config.yaml
num_hidden_layers: 8
hidden_size: 192
num_attention_heads: 6
num_key_value_heads: 6
head_dim: 32
intermediate_size: 768
vocab_size: 8192
hidden_act: "tanh_gelu"
norm: "rmsnorm"
norm_place: "pre"
norm_eps: 1e-05
positions: "learned"
qk_norm: false
attn_scale: 0.177
bias: "all"
tie_word_embeddings: true
parallel_block: false
init: "normal"
init_std_qkv: 0.0594
init_std_o: 0.0
init_std_up: 0.0594
init_std_down: 0.0
optimizer: "muon_variant"
learning_rate: 0.00968
lr_mult_up: 1.13
lr_mult_down: 3.0
lr_head: 0.00332
max_grad_norm: 1.0
warmup_steps: 200
schedule: "wsd"
decay_fraction: 0.741
decay_shape: "linear"
final_lr_fraction: 0.0
batch_tokens: 8192
max_seq_len: 256
doc_mask: false
train_tokens: 112900000
max_steps: 13782
dataset: "wikipedia_en"
Each number is 200 + 30 x the weight over its row's rms, rounded and kept within 0 to 999. Layers, rows and columns count from 0. The size before them is the row's rms in percent of the matrix's.

# k: layer 5 attention key, 192x192, rms 0.136, rows 131-159, columns 128-191
# q: layer 5 attention query, 192x192, rms 0.14, rows 132-159, columns 128-191
# v: layer 5 attention value, 192x192, rms 0.179, rows 128-151, columns 128-191
# o: layer 5 attention output (transposed), 192x192, rms 0.142, rows 128-151, columns 128-191
k131,091,266,230,186,229,174,241,253,203,183,185,228,184,213,177,194,170,183,218,239,225,125,169,159,181,182,196,259,194,222,182,239,182,189,201,173,169,204,238,147,171,214,221,134,198,206,261,244,220,243,173,222,200,190,238,240,145,237,179,209,166,200,229,147,214
q132,098,201,214,213,176,174,186,168,196,201,225,217,221,184,204,175,159,220,233,163,195,197,189,191,197,163,218,188,173,206,144,192,205,186,230,176,144,214,188,168,257,237,183,190,238,283,209,226,203,189,185,176,237,247,233,157,178,195,204,220,183,186,136,198,198
k132,090,209,166,218,168,233,181,264,197,221,205,269,207,214,179,182,215,196,218,166,174,192,192,194,196,241,181,192,181,156,176,222,206,179,190,197,187,265,195,189,212,206,200,203,229,254,208,196,231,249,193,180,225,183,257,182,244,201,165,205,229,172,142,200,160
q133,100,197,244,245,192,167,192,182,171,180,195,177,175,199,207,217,210,176,263,196,228,193,174,178,208,147,177,196,204,209,177,223,173,162,177,231,130,294,172,241,174,199,181,180,166,199,210,184,234,226,173,158,232,216,237,180,139,149,163,219,141,210,200,211,183
k133,086,211,187,231,240,172,191,156,189,174,177,171,230,196,203,198,261,186,187,177,180,261,224,161,220,217,168,238,187,204,227,214,182,227,194,228,175,235,244,252,236,188,235,205,213,237,243,203,230,265,235,190,246,167,157,171,181,218,256,207,216,196,189,177,196
q134,083,226,198,193,244,132,250,207,286,151,272,208,235,206,209,158,200,184,187,227,197,244,168,212,213,189,201,197,227,227,192,184,217,141,217,181,224,218,140,165,230,245,193,205,203,227,212,195,194,176,198,261,162,230,220,211,155,229,205,228,140,206,175,194,181
k134,083,161,195,149,217,190,216,174,234,231,211,142,187,197,207,186,199,161,196,201,203,196,227,214,202,224,209,200,227,218,227,233,192,156,213,200,161,173,234,246,214,182,199,205,173,252,171,191,204,162,188,156,215,263,250,201,211,187,210,204,155,215,165,206,224
q135,089,217,183,180,171,117,176,196,188,235,164,187,196,236,193,229,212,196,207,218,260,197,211,202,178,193,231,202,183,204,169,225,200,198,215,155,221,191,203,168,212,159,239,204,228,208,241,215,141,200,200,161,198,136,152,267,210,213,182,145,203,137,218,201,248
k135,084,177,217,239,183,192,216,236,181,170,217,207,228,231,193,211,196,243,190,200,212,160,193,161,203,203,257,184,207,232,234,189,216,146,217,228,243,198,241,231,261,179,204,229,197,199,172,199,158,289,178,161,167,172,232,165,210,194,172,150,243,135,201,193,256
q136,094,143,190,218,202,189,197,223,188,188,226,206,199,210,216,174,168,214,216,165,206,169,151,200,209,210,169,236,192,231,172,192,184,179,239,176,186,149,192,226,163,212,236,184,191,223,195,192,183,206,110,244,262,221,197,158,218,159,196,213,212,220,114,207,217
k136,098,248,263,184,182,187,195,191,195,196,204,212,176,179,207,197,216,183,262,163,181,191,174,169,201,178,178,192,171,229,204,207,225,197,159,175,159,162,182,149,213,210,197,205,138,246,150,186,186,249,220,188,231,199,237,137,206,154,198,198,189,212,177,171,201
q137,100,202,191,199,161,187,187,216,229,194,244,205,186,199,262,223,208,199,250,150,239,204,161,157,196,189,172,190,223,195,224,219,179,195,206,208,181,206,153,177,188,127,207,213,158,216,237,181,179,210,231,179,228,211,183,254,182,153,137,215,257,205,134,149,208
k137,088,187,219,251,218,208,206,208,225,227,232,139,250,231,232,217,192,161,247,179,169,145,177,250,157,223,161,201,210,214,224,214,218,178,231,251,173,155,179,167,237,220,198,173,176,208,154,174,183,239,238,205,179,176,221,192,276,192,241,204,240,231,220,169,144
q138,087,138,168,189,197,200,184,228,196,200,215,178,186,149,197,220,222,178,174,185,206,208,247,251,195,213,191,150,219,164,241,170,161,224,212,181,173,170,162,204,209,222,147,237,190,191,149,150,153,215,154,246,161,165,161,169,181,192,261,188,165,182,227,205,220
k138,079,233,219,225,229,184,246,288,256,171,215,215,181,171,196,229,184,215,186,206,168,256,205,172,216,203,205,191,184,205,232,212,188,245,198,173,220,154,180,171,196,229,206,200,134,205,216,191,174,188,184,199,171,201,202,252,108,211,187,218,175,203,281,204,190
q139,086,182,201,168,218,165,215,199,162,211,174,216,208,222,208,256,194,186,231,175,189,169,234,196,166,208,203,223,177,204,188,193,173,169,211,207,166,204,144,242,222,227,237,178,229,147,191,185,185,193,175,153,187,231,194,141,274,205,195,220,256,189,205,143,202
k139,084,184,220,236,212,145,234,211,183,213,208,179,220,205,194,200,253,225,220,251,192,166,214,238,247,190,178,174,224,235,262,213,200,196,225,158,178,189,192,197,216,210,193,204,186,151,165,162,157,145,176,184,228,237,225,135,218,218,177,232,212,173,184,176,188
q140,090,247,131,256,197,190,189,188,218,215,145,179,187,167,188,186,213,179,218,201,164,173,284,194,219,179,217,163,163,137,259,193,228,211,195,221,247,193,270,202,196,166,247,219,197,197,225,218,180,166,188,195,203,243,202,202,156,235,223,209,180,239,253,222,207
k140,085,199,196,231,150,216,179,167,215,183,207,194,206,219,181,189,145,168,144,273,212,232,239,170,143,212,175,190,238,134,178,170,190,234,187,188,197,174,180,190,229,162,204,209,180,219,219,196,203,227,231,254,201,198,152,177,105,200,218,206,196,249,172,209,188
q141,099,157,184,183,199,192,184,163,192,211,183,139,129,202,198,224,249,170,210,205,199,171,191,199,219,223,184,170,195,210,183,224,211,196,191,175,245,227,213,187,172,191,186,218,186,178,180,175,212,225,211,204,145,166,246,169,163,252,199,254,189,257,223,193,207
k141,094,181,185,248,228,162,210,242,166,163,170,192,194,215,157,203,203,185,184,229,218,232,225,205,196,246,177,183,226,172,187,218,195,193,207,161,236,171,193,186,215,180,161,240,149,216,223,208,169,125,185,174,152,200,192,151,194,235,157,244,134,200,186,168,204
q142,096,189,204,188,173,160,179,223,204,203,144,239,218,162,252,223,188,191,212,200,235,235,194,218,191,179,203,216,222,181,235,180,167,210,235,221,179,212,191,225,207,207,172,196,225,247,225,238,236,232,212,190,144,188,224,187,190,193,187,251,182,208,216,199,217
k142,094,164,201,257,170,196,187,202,184,193,186,188,240,182,192,251,244,186,196,166,219,201,184,176,155,164,207,186,213,176,183,198,227,198,261,279,181,177,243,249,248,173,180,179,205,175,190,183,227,211,200,190,244,192,257,179,206,179,180,238,245,180,209,187,195
q143,098,201,185,187,175,198,190,239,247,223,214,211,230,209,209,171,208,229,206,208,251,190,233,239,176,207,157,207,185,233,162,231,209,142,156,190,207,222,175,194,235,226,194,219,177,201,233,276,204,182,190,168,192,214,213,248,149,280,203,166,150,197,178,273,182
k143,089,239,255,216,191,185,180,153,220,276,146,222,208,216,244,213,180,187,188,233,188,202,233,222,256,204,195,212,206,193,193,207,173,192,248,110,184,256,155,194,160,200,203,140,215,161,211,225,166,198,197,217,206,183,176,179,227,181,210,218,208,263,191,174,200
q144,093,187,209,233,200,186,212,168,217,234,213,223,181,162,227,182,210,186,211,236,175,223,138,166,218,247,199,202,233,180,203,142,230,204,152,182,221,147,225,185,186,271,221,206,205,219,211,187,257,219,219,221,231,188,216,223,170,201,283,191,243,149,168,190,175
k144,094,148,198,161,220,200,220,197,229,181,221,198,180,205,197,207,185,136,250,223,221,178,154,248,232,217,218,187,175,231,177,148,277,204,232,210,198,205,189,222,197,272,218,194,212,246,213,214,193,229,204,206,216,174,178,173,179,226,213,241,198,187,206,196,192
q145,103,167,199,141,222,196,234,199,225,231,128,204,223,145,205,185,184,192,236,233,246,191,188,157,192,203,188,175,188,260,205,236,217,182,209,191,163,215,203,195,184,166,236,211,218,227,204,220,220,209,188,176,203,264,203,227,189,210,161,181,204,198,244,164,171
k145,093,185,211,203,189,181,164,237,227,233,191,237,209,186,184,176,220,187,222,179,206,157,233,175,187,244,189,179,217,214,185,193,182,176,197,205,120,167,199,208,167,216,197,199,252,195,184,199,223,214,164,219,176,189,171,197,225,261,151,154,181,185,188,160,170
q146,093,165,211,231,210,216,210,228,253,191,247,165,220,237,168,242,193,193,181,198,231,155,182,171,226,212,250,162,242,200,220,201,202,224,186,223,212,246,159,200,202,181,215,202,191,239,140,180,207,236,173,209,159,232,155,217,227,193,162,248,168,188,164,156,222
k146,091,189,205,215,246,162,191,238,168,189,215,194,185,261,181,194,199,221,189,230,201,172,207,160,228,148,170,201,198,198,251,153,167,176,211,240,169,192,241,229,155,245,196,189,176,174,216,179,139,157,170,137,193,256,235,192,192,195,267,219,234,199,151,204,180
q147,091,168,217,198,211,243,197,179,218,208,235,225,260,171,192,223,200,232,212,266,202,189,240,265,231,191,217,223,222,244,215,180,236,166,207,209,237,186,214,187,178,159,252,188,197,222,192,193,175,194,260,205,153,187,220,162,190,257,188,172,197,236,207,148,168
k147,087,186,172,205,198,168,195,201,177,236,229,235,203,208,204,154,202,243,182,195,229,209,223,157,158,194,215,185,190,274,249,232,230,228,177,172,153,224,156,181,203,208,186,188,220,243,226,242,166,232,217,209,163,155,228,194,199,212,225,224,260,239,177,159,202
q148,089,203,201,251,208,216,201,184,150,198,202,225,207,167,166,194,156,203,199,192,181,181,163,195,158,192,150,221,210,180,189,183,241,184,220,189,164,224,223,177,216,212,132,149,202,167,208,146,202,167,125,203,208,166,163,183,235,145,162,177,202,214,206,174,225
k148,094,209,125,195,220,205,230,221,236,225,191,217,199,223,166,202,179,174,218,175,149,221,179,174,258,222,158,222,183,246,225,234,111,186,179,169,250,189,192,186,130,209,215,191,233,181,193,172,137,194,217,196,152,156,186,200,278,194,123,186,241,216,206,180,236
q149,094,219,178,211,204,201,203,215,143,233,205,280,239,194,228,173,203,211,229,165,199,148,160,211,191,229,202,133,281,227,230,256,192,169,190,222,210,230,228,243,236,205,186,177,244,220,210,248,224,237,259,173,182,197,223,204,218,175,174,170,204,193,226,197,215
k149,089,187,169,187,222,167,172,203,151,248,254,212,263,206,249,182,227,222,217,193,252,224,199,258,207,201,225,180,196,267,214,218,157,198,151,213,182,177,222,173,161,240,198,185,226,177,158,207,196,239,201,204,200,170,179,210,180,189,208,159,156,224,153,238,197
q150,094,221,181,194,180,260,171,218,173,208,226,172,151,176,210,225,226,220,223,148,162,224,248,226,191,240,207,169,223,188,162,200,164,205,217,259,173,168,256,168,187,186,187,221,218,220,191,165,179,226,229,241,166,179,176,199,215,226,176,188,210,172,214,225,240
k150,093,228,203,194,247,217,149,186,171,185,217,216,197,180,213,192,223,219,209,141,150,256,175,229,194,176,170,187,202,207,222,202,217,264,227,224,225,155,235,204,158,200,217,238,244,231,220,140,226,205,223,230,171,189,224,192,152,194,132,221,257,152,182,240,231
q151,092,199,195,243,222,200,205,232,202,206,220,211,177,226,188,150,141,191,171,233,169,160,245,181,220,184,184,217,204,195,186,165,186,207,232,221,248,246,232,258,168,157,185,144,212,211,200,202,201,224,206,139,161,182,170,189,192,225,133,144,208,187,199,157,194
k151,091,149,215,226,192,207,238,194,205,210,205,171,220,180,199,212,205,186,222,152,222,162,220,158,161,174,180,199,192,193,203,164,178,200,167,142,214,179,253,217,158,207,201,169,175,185,234,160,218,200,160,144,191,173,176,255,170,169,195,159,265,178,184,214,217
q152,097,222,205,267,220,248,204,241,204,234,264,222,220,240,216,286,223,204,204,181,178,198,231,160,198,168,203,214,152,284,198,209,216,234,150,219,174,188,233,171,160,221,209,185,224,179,157,163,185,190,189,147,216,189,139,237,171,249,195,196,229,144,221,185,213
k152,089,163,187,226,222,159,206,170,232,221,219,203,153,216,210,199,178,199,191,168,131,129,211,194,200,222,185,175,144,192,233,185,178,230,232,172,232,160,230,275,187,230,207,225,221,198,216,185,197,197,214,173,203,170,248,244,201,239,201,172,190,204,212,166,203
q153,095,201,194,198,210,191,165,239,215,201,200,203,206,235,228,204,192,126,209,206,182,168,174,188,218,155,149,187,246,153,180,275,198,244,213,191,215,167,182,230,233,201,185,144,193,158,207,197,211,165,218,229,196,227,208,200,191,202,212,257,115,134,219,249,233
k153,088,215,227,160,222,186,159,173,201,280,205,169,208,239,191,196,228,154,171,162,267,217,179,168,213,215,171,171,182,217,161,173,223,197,201,234,188,177,192,172,223,232,162,191,210,183,209,248,158,199,185,197,180,243,223,227,202,222,184,185,171,175,206,224,231
q154,089,246,201,214,235,211,151,230,167,209,198,254,212,242,146,209,190,194,174,221,233,183,171,234,215,170,212,231,238,228,197,180,231,183,208,142,220,185,135,240,183,185,214,193,210,232,159,295,237,171,146,210,202,185,210,221,155,168,194,220,187,198,203,215,222
k154,088,217,201,156,210,218,205,165,251,207,178,167,234,210,210,196,177,171,148,191,255,230,188,220,171,226,206,185,209,220,263,191,150,219,249,163,245,218,172,189,239,217,213,200,207,193,195,261,178,137,180,206,190,245,163,196,139,209,178,220,172,210,143,225,221
q155,093,223,226,228,222,184,194,135,185,215,153,211,192,194,173,170,205,190,199,172,213,171,144,185,239,170,243,174,150,236,139,223,172,214,109,182,188,169,203,208,168,211,191,204,189,198,160,221,157,230,198,196,235,135,207,165,156,179,246,179,180,217,224,180,219
k155,083,167,168,179,217,244,169,150,221,206,151,180,187,212,142,185,215,236,148,184,203,218,152,169,242,236,229,221,225,226,209,173,241,234,177,209,215,244,209,186,211,197,175,237,209,220,209,187,188,211,165,221,196,133,186,257,246,142,215,208,219,169,246,267,208
q156,084,192,182,264,231,216,233,205,234,196,189,189,231,194,179,209,201,144,180,158,213,216,189,222,222,207,205,244,203,198,207,217,189,246,198,214,227,212,178,221,242,265,266,196,193,211,209,192,246,187,179,175,208,192,220,196,216,177,227,213,207,210,207,160,175
k156,081,110,193,249,216,155,226,203,212,143,212,180,202,219,208,204,211,199,237,161,192,143,168,278,255,203,154,206,213,211,219,196,220,168,203,166,176,207,200,230,210,233,227,194,175,189,192,230,172,161,216,251,246,181,206,154,178,196,221,206,221,223,187,208,188
q157,101,222,169,206,210,176,284,192,217,173,213,192,159,211,237,153,195,211,236,190,194,146,158,185,206,148,243,167,200,231,206,211,190,199,196,206,181,256,196,205,196,165,204,197,228,203,163,227,217,177,170,197,256,192,210,165,169,249,202,213,192,212,177,170,226
k157,091,177,205,178,182,177,214,240,234,156,175,199,241,202,158,219,239,194,216,226,183,224,186,266,215,159,252,225,210,178,253,215,223,195,222,159,120,265,223,237,203,233,218,200,227,209,151,182,157,227,183,234,178,162,204,206,223,256,234,186,177,161,183,180,172
q158,084,164,188,213,241,179,190,230,197,153,231,168,203,251,235,176,177,184,210,132,226,236,169,236,236,207,213,219,198,175,194,189,208,243,181,229,202,162,166,195,207,181,194,196,210,149,237,241,178,184,166,207,188,245,182,178,159,212,208,233,236,206,212,198,157
k158,087,210,223,217,180,177,185,194,208,188,218,244,198,171,205,204,185,162,254,204,242,186,143,162,258,201,206,192,183,169,232,212,206,271,105,203,173,178,174,196,241,170,245,260,200,153,216,184,187,186,143,261,239,248,218,161,177,179,232,215,207,234,207,237,236
q159,099,183,179,198,249,215,208,220,188,180,206,203,188,177,184,218,186,272,264,155,155,186,171,219,191,272,142,245,205,228,231,172,227,225,179,181,215,186,203,189,128,166,219,187,259,247,240,239,165,203,207,232,219,156,207,187,218,208,157,183,199,177,232,164,180
k159,095,171,204,163,177,217,206,220,203,232,200,189,175,181,218,164,167,198,192,184,182,237,142,181,212,228,179,186,226,236,194,162,213,168,218,167,234,195,238,223,161,260,200,200,191,255,226,186,224,188,202,232,202,138,195,189,142,203,210,157,238,165,181,162,191
v128,102,165,205,204,213,184,200,242,209,191,208,182,267,156,209,238,190,203,192,221,202,255,199,205,130,235,194,307,214,184,208,190,198,194,165,179,207,171,169,239,215,224,192,190,170,228,199,166,188,237,239,238,197,218,192,222,242,216,148,204,178,247,173,199,152
o128,095,230,198,283,194,193,193,175,160,184,215,138,160,241,188,164,205,214,155,231,201,121,211,210,210,195,231,195,241,180,254,211,233,156,201,187,204,225,196,155,194,167,193,184,169,221,200,233,209,182,151,224,152,226,214,178,156,170,250,205,149,203,202,215,204
v129,095,192,232,145,179,242,189,195,200,175,222,201,141,194,176,203,152,196,232,260,185,216,199,208,213,231,251,154,163,189,209,249,170,261,205,190,160,161,256,185,229,201,223,215,207,189,261,196,198,194,204,272,165,177,198,197,207,217,251,233,190,200,218,175,200
o129,097,203,158,205,173,184,245,182,192,184,121,145,225,221,181,240,196,234,202,186,165,192,149,198,207,170,148,196,156,204,192,186,191,195,148,164,217,252,227,152,189,253,159,174,193,175,167,190,208,178,193,163,151,191,192,270,227,173,167,190,186,156,217,203,216
v130,096,204,184,161,169,178,186,159,166,172,178,232,197,240,195,252,223,168,208,224,221,217,158,257,228,239,216,172,164,245,186,189,231,231,205,226,181,214,135,210,201,243,195,211,242,200,177,198,261,228,146,147,206,242,185,160,194,244,205,229,241,166,283,221,183
o130,104,209,236,226,209,208,163,240,238,177,212,198,162,182,191,171,188,200,201,207,224,171,288,180,173,161,202,234,233,191,187,206,180,187,256,165,184,174,197,239,262,181,144,158,126,216,189,205,150,237,247,193,157,234,191,251,207,213,201,191,164,194,197,241,199
v131,095,211,226,224,204,232,146,191,232,195,234,230,240,246,204,228,205,195,222,179,212,243,225,138,214,197,227,148,160,180,203,190,248,211,182,204,240,225,205,246,238,145,304,235,217,199,186,153,161,176,228,171,257,261,233,250,218,172,160,209,241,214,197,167,228
o131,098,243,173,186,245,185,243,181,161,192,181,215,181,191,128,198,197,231,209,177,204,184,188,153,157,156,169,194,220,252,190,183,170,202,174,163,174,229,213,196,208,180,191,185,202,215,185,186,226,196,163,190,217,155,206,193,249,249,197,189,186,218,144,184,201
v132,092,160,271,194,187,205,236,244,230,162,261,189,209,239,147,170,188,203,231,190,198,196,199,283,194,203,207,262,188,192,232,195,212,243,151,181,163,196,233,214,147,264,226,151,177,259,201,225,236,201,228,191,187,188,226,192,131,195,273,246,197,237,185,196,218
o132,090,221,198,208,195,222,223,177,176,178,272,255,216,178,193,220,198,217,153,255,202,215,184,135,147,245,202,156,236,240,201,196,207,185,221,207,240,209,134,136,205,232,207,207,201,213,227,201,198,214,153,186,163,205,196,222,182,213,184,199,202,181,240,211,203
v133,083,238,215,211,159,193,253,217,291,215,176,213,187,215,231,236,211,227,158,229,182,215,180,172,215,171,219,204,185,222,213,222,192,171,216,177,207,176,187,227,207,209,137,169,221,220,163,201,201,150,132,178,169,219,129,192,186,231,178,192,220,218,184,248,210
o133,088,179,210,165,196,190,179,175,177,176,198,213,215,189,165,220,163,228,224,182,235,164,227,211,222,200,162,225,162,186,171,180,183,248,208,182,246,187,218,169,183,181,242,230,128,186,226,192,173,217,158,225,172,216,224,239,212,177,164,202,169,166,198,199,248
v134,095,154,162,177,200,218,208,210,219,125,234,213,153,222,211,177,171,201,168,153,197,188,232,219,221,227,160,172,216,154,204,180,185,164,240,186,224,215,178,209,199,208,242,214,158,183,174,141,235,183,154,183,176,239,206,188,201,176,219,201,224,197,201,262,156
o134,089,233,212,213,217,182,228,239,174,208,190,175,228,181,213,209,209,221,185,238,208,217,205,211,184,181,251,174,192,163,191,203,197,207,175,173,176,221,204,198,180,166,187,206,226,226,245,229,171,227,199,176,163,231,225,248,174,255,205,213,227,197,153,175,197
v135,103,240,206,211,185,263,218,219,190,192,196,163,186,238,183,233,220,153,204,207,214,201,136,195,180,219,164,234,207,211,234,210,209,181,205,145,231,218,184,194,191,190,194,180,197,190,164,155,240,223,214,197,190,251,199,206,203,193,167,191,167,142,173,188,218
o135,099,232,173,210,210,181,286,189,206,214,217,181,214,138,181,162,203,212,181,225,174,197,231,239,197,175,182,174,208,158,192,202,185,185,148,224,145,203,231,189,232,194,182,199,183,191,283,216,145,192,224,215,140,212,217,174,172,243,252,160,227,170,256,204,201
v136,099,209,157,214,198,213,246,179,107,166,230,171,224,138,226,218,242,238,212,168,229,222,215,220,166,198,168,250,216,211,173,186,265,185,186,189,206,192,247,214,146,184,178,179,152,194,238,170,191,212,227,207,172,243,217,251,214,245,210,211,249,228,216,169,176
o136,096,146,221,182,183,229,151,277,195,195,204,212,198,229,184,228,204,181,149,208,180,174,192,168,215,127,256,204,190,194,248,187,217,208,227,182,169,183,192,190,231,159,227,225,244,207,195,175,236,246,185,184,193,187,248,166,173,192,215,164,207,249,196,152,169
v137,094,174,218,196,149,169,288,109,178,156,223,156,182,256,159,192,188,222,156,144,194,233,200,233,164,164,245,198,216,173,254,256,112,198,229,223,218,225,191,226,156,173,152,191,196,185,164,205,223,202,184,200,221,198,187,156,220,217,200,191,168,181,180,176,218
o137,094,191,188,129,167,205,245,237,187,194,232,228,214,202,225,194,176,239,228,228,196,151,165,222,247,216,199,232,159,202,241,248,195,219,182,161,213,150,223,199,155,182,183,180,175,229,244,189,161,212,157,187,154,253,209,241,147,179,185,221,210,181,254,211,171
v138,084,228,158,162,150,184,223,183,102,174,193,221,177,148,210,198,205,225,172,153,200,192,201,192,165,202,167,184,229,228,172,211,193,214,237,207,197,199,155,208,203,215,217,218,202,203,237,217,250,187,210,197,198,219,154,186,173,241,182,214,226,227,169,221,173
o138,093,204,155,210,193,220,230,164,252,147,199,201,227,244,228,223,242,199,216,164,201,229,199,204,211,192,225,183,230,188,209,224,129,192,174,195,170,214,224,196,199,204,154,126,229,198,178,139,209,256,224,154,215,208,203,137,213,164,168,170,246,207,179,105,209
v139,092,153,162,231,208,212,248,185,174,221,169,197,219,222,156,171,195,216,211,211,198,216,296,207,184,257,184,164,204,219,161,142,223,151,238,164,212,181,159,180,250,203,192,204,191,221,178,211,250,151,209,285,233,248,169,214,233,180,174,220,190,221,207,193,204
o139,088,248,231,242,191,153,175,217,244,187,198,231,187,176,233,194,189,208,151,177,244,185,196,175,225,151,188,235,154,215,172,235,223,215,124,180,220,264,235,213,160,220,254,202,174,195,222,238,184,209,147,171,218,205,199,260,204,248,219,240,192,227,190,189,151
v140,095,177,174,227,185,203,197,211,200,225,218,177,226,201,251,220,226,198,204,219,210,214,198,172,197,197,157,196,156,205,224,168,159,193,222,205,170,234,146,273,163,227,209,170,204,221,200,159,190,206,208,166,182,252,247,210,219,194,200,211,191,228,175,182,173
o140,100,253,133,153,277,198,127,222,203,209,180,254,201,215,129,203,210,209,215,219,204,213,215,205,208,148,228,187,230,207,181,208,189,205,144,291,239,192,264,230,234,145,247,209,198,221,167,202,225,174,207,231,196,153,186,206,192,219,231,208,173,198,212,253,245
v141,099,252,150,174,192,261,261,193,226,172,195,210,147,222,208,232,254,175,177,137,203,233,164,209,151,214,162,138,190,173,142,246,204,217,220,186,196,137,234,215,171,171,192,158,176,188,188,231,207,221,159,257,212,157,205,217,198,145,204,176,220,161,177,224,190
o141,098,211,196,191,227,154,194,176,202,251,175,183,199,183,175,136,171,196,203,201,234,168,206,169,280,178,187,170,162,176,174,144,204,189,174,179,191,206,197,197,263,204,159,201,215,191,231,155,163,179,233,183,213,290,206,220,191,219,231,198,151,152,193,173,245
v142,098,208,229,235,169,172,200,186,196,145,186,213,164,250,191,224,188,137,215,158,176,174,222,157,162,200,220,245,169,185,171,164,202,226,223,222,184,124,241,157,205,157,193,225,201,205,186,236,191,236,196,198,272,225,236,213,238,177,186,216,234,255,208,206,220
o142,099,201,167,185,261,201,186,202,207,213,214,197,182,176,182,195,248,249,184,214,225,199,150,178,214,191,159,170,243,184,231,243,208,206,191,152,185,184,212,190,212,236,200,184,216,131,196,201,236,175,201,237,205,180,232,204,132,235,169,130,225,175,192,157,209
v143,089,185,244,211,235,156,200,226,185,190,200,183,237,232,217,230,215,224,192,206,160,187,166,196,134,222,184,185,209,129,209,229,193,209,220,203,180,175,216,161,177,214,150,224,186,187,186,199,171,167,197,160,232,237,210,178,196,198,203,199,145,175,225,183,208
o143,096,184,250,193,203,230,179,182,213,163,213,225,174,177,168,158,203,173,246,226,213,196,198,196,245,197,189,248,192,261,206,224,246,178,151,217,214,248,122,173,173,198,229,182,167,261,203,209,186,207,189,208,171,232,218,206,185,164,190,214,257,220,175,183,166
v144,088,244,210,261,157,182,176,202,208,191,172,225,212,229,208,194,184,227,207,216,204,225,135,232,203,181,228,188,199,163,221,204,159,254,210,187,194,248,189,238,165,158,186,181,133,200,223,211,198,196,216,198,217,181,170,220,237,251,203,166,221,190,173,188,228
o144,089,194,186,127,167,177,236,236,185,221,176,180,207,172,202,201,149,239,214,216,186,191,151,161,256,195,194,194,183,230,197,185,174,138,168,202,262,197,214,212,180,179,153,232,199,214,158,227,209,181,150,251,197,100,240,217,162,172,189,242,248,217,256,213,232
v145,095,237,158,234,176,185,232,221,228,237,205,194,175,220,202,156,185,195,229,233,247,215,141,157,243,229,176,202,262,278,201,177,214,166,177,204,187,176,188,275,161,184,145,150,200,194,222,253,249,272,227,152,190,241,212,241,167,179,159,178,133,203,177,204,187
o145,094,177,170,159,205,188,151,215,163,196,195,229,210,224,238,194,236,178,159,178,222,194,224,225,190,192,176,218,186,178,201,206,182,245,207,230,220,239,220,242,264,177,197,230,226,216,198,151,212,166,235,177,137,200,213,107,209,199,235,225,169,137,187,205,236
v146,091,167,218,234,180,192,171,133,171,214,164,177,189,204,194,187,199,166,219,225,201,131,173,159,174,132,205,200,143,210,195,165,199,228,174,212,215,228,183,131,186,191,173,201,236,141,197,216,185,180,208,180,191,218,180,213,221,248,191,230,201,195,192,170,141
o146,094,224,228,215,230,185,260,229,152,165,202,227,252,179,220,183,197,206,210,195,187,237,211,246,203,225,194,208,220,182,162,223,172,198,236,213,201,209,251,204,182,204,213,222,180,277,216,147,229,230,218,158,219,185,214,147,171,204,176,135,241,211,141,189,233
v147,103,177,244,160,225,166,202,206,208,224,219,214,257,189,168,208,258,203,207,205,211,172,182,190,173,215,195,196,203,245,188,208,163,171,181,198,214,141,188,204,214,190,244,182,134,218,208,200,264,211,228,168,180,232,206,215,217,209,272,184,205,192,223,161,284
o147,093,242,133,203,224,178,230,146,219,194,180,214,155,183,199,175,204,176,173,186,171,193,171,218,231,173,212,233,234,190,213,189,235,218,204,177,154,182,171,224,243,104,225,143,225,183,189,207,200,184,196,257,209,226,147,206,173,216,127,225,188,203,202,213,182
v148,090,160,146,172,220,173,152,250,187,234,188,160,205,173,224,188,192,278,201,179,194,256,165,198,177,234,152,203,219,212,258,195,255,190,195,226,202,187,206,192,209,165,231,177,210,197,186,204,194,186,173,205,192,204,148,225,210,149,190,175,185,200,216,194,204
o148,092,230,221,221,204,180,208,169,231,175,195,187,163,182,175,239,192,183,201,189,222,172,253,219,204,154,185,174,213,210,182,205,214,218,253,231,249,181,172,174,192,230,178,227,229,225,154,216,180,166,202,210,166,178,242,212,194,297,204,242,151,188,214,211,261
v149,095,163,235,216,219,225,200,201,199,258,138,209,197,186,193,181,137,210,182,212,223,228,173,166,187,177,178,209,186,189,168,162,148,228,209,156,196,186,197,210,225,150,206,204,152,189,167,207,236,201,215,135,223,242,207,202,160,220,199,240,247,235,192,241,193
o149,091,227,165,235,207,187,233,191,257,198,208,228,181,199,170,247,256,193,183,219,148,162,203,208,168,238,213,186,164,253,170,201,223,180,155,195,167,155,214,157,194,311,246,165,250,241,163,218,196,197,236,230,181,196,187,183,224,227,192,147,249,156,271,205,176
v150,096,155,240,241,242,239,175,229,200,159,160,245,187,255,210,228,235,184,146,208,233,209,221,212,175,197,226,211,149,223,165,162,164,233,184,180,206,220,194,164,154,207,190,185,207,190,181,156,181,206,158,171,180,251,204,178,243,207,195,182,241,214,234,179,212
o150,092,246,195,161,114,193,234,206,222,204,155,250,242,207,205,177,203,204,203,205,198,167,176,158,185,188,199,202,209,233,206,197,247,147,197,158,174,247,205,194,245,220,244,208,156,235,249,260,193,198,270,250,243,207,205,211,163,169,189,180,180,204,161,215,190
v151,095,158,220,200,218,170,174,213,258,220,172,203,163,223,172,221,190,156,193,183,244,212,202,212,186,189,171,194,197,198,227,216,229,148,211,226,178,163,238,165,230,189,182,230,206,246,162,239,187,214,155,239,219,183,165,199,163,178,178,225,194,236,158,150,261
o151,091,267,197,177,203,164,170,200,164,160,204,178,220,169,225,195,234,225,193,164,146,181,156,202,228,219,197,228,223,213,186,186,237,258,171,105,218,236,196,146,160,211,178,233,207,175,210,240,154,190,252,183,185,243,199,185,229,184,193,140,188,211,222,143,222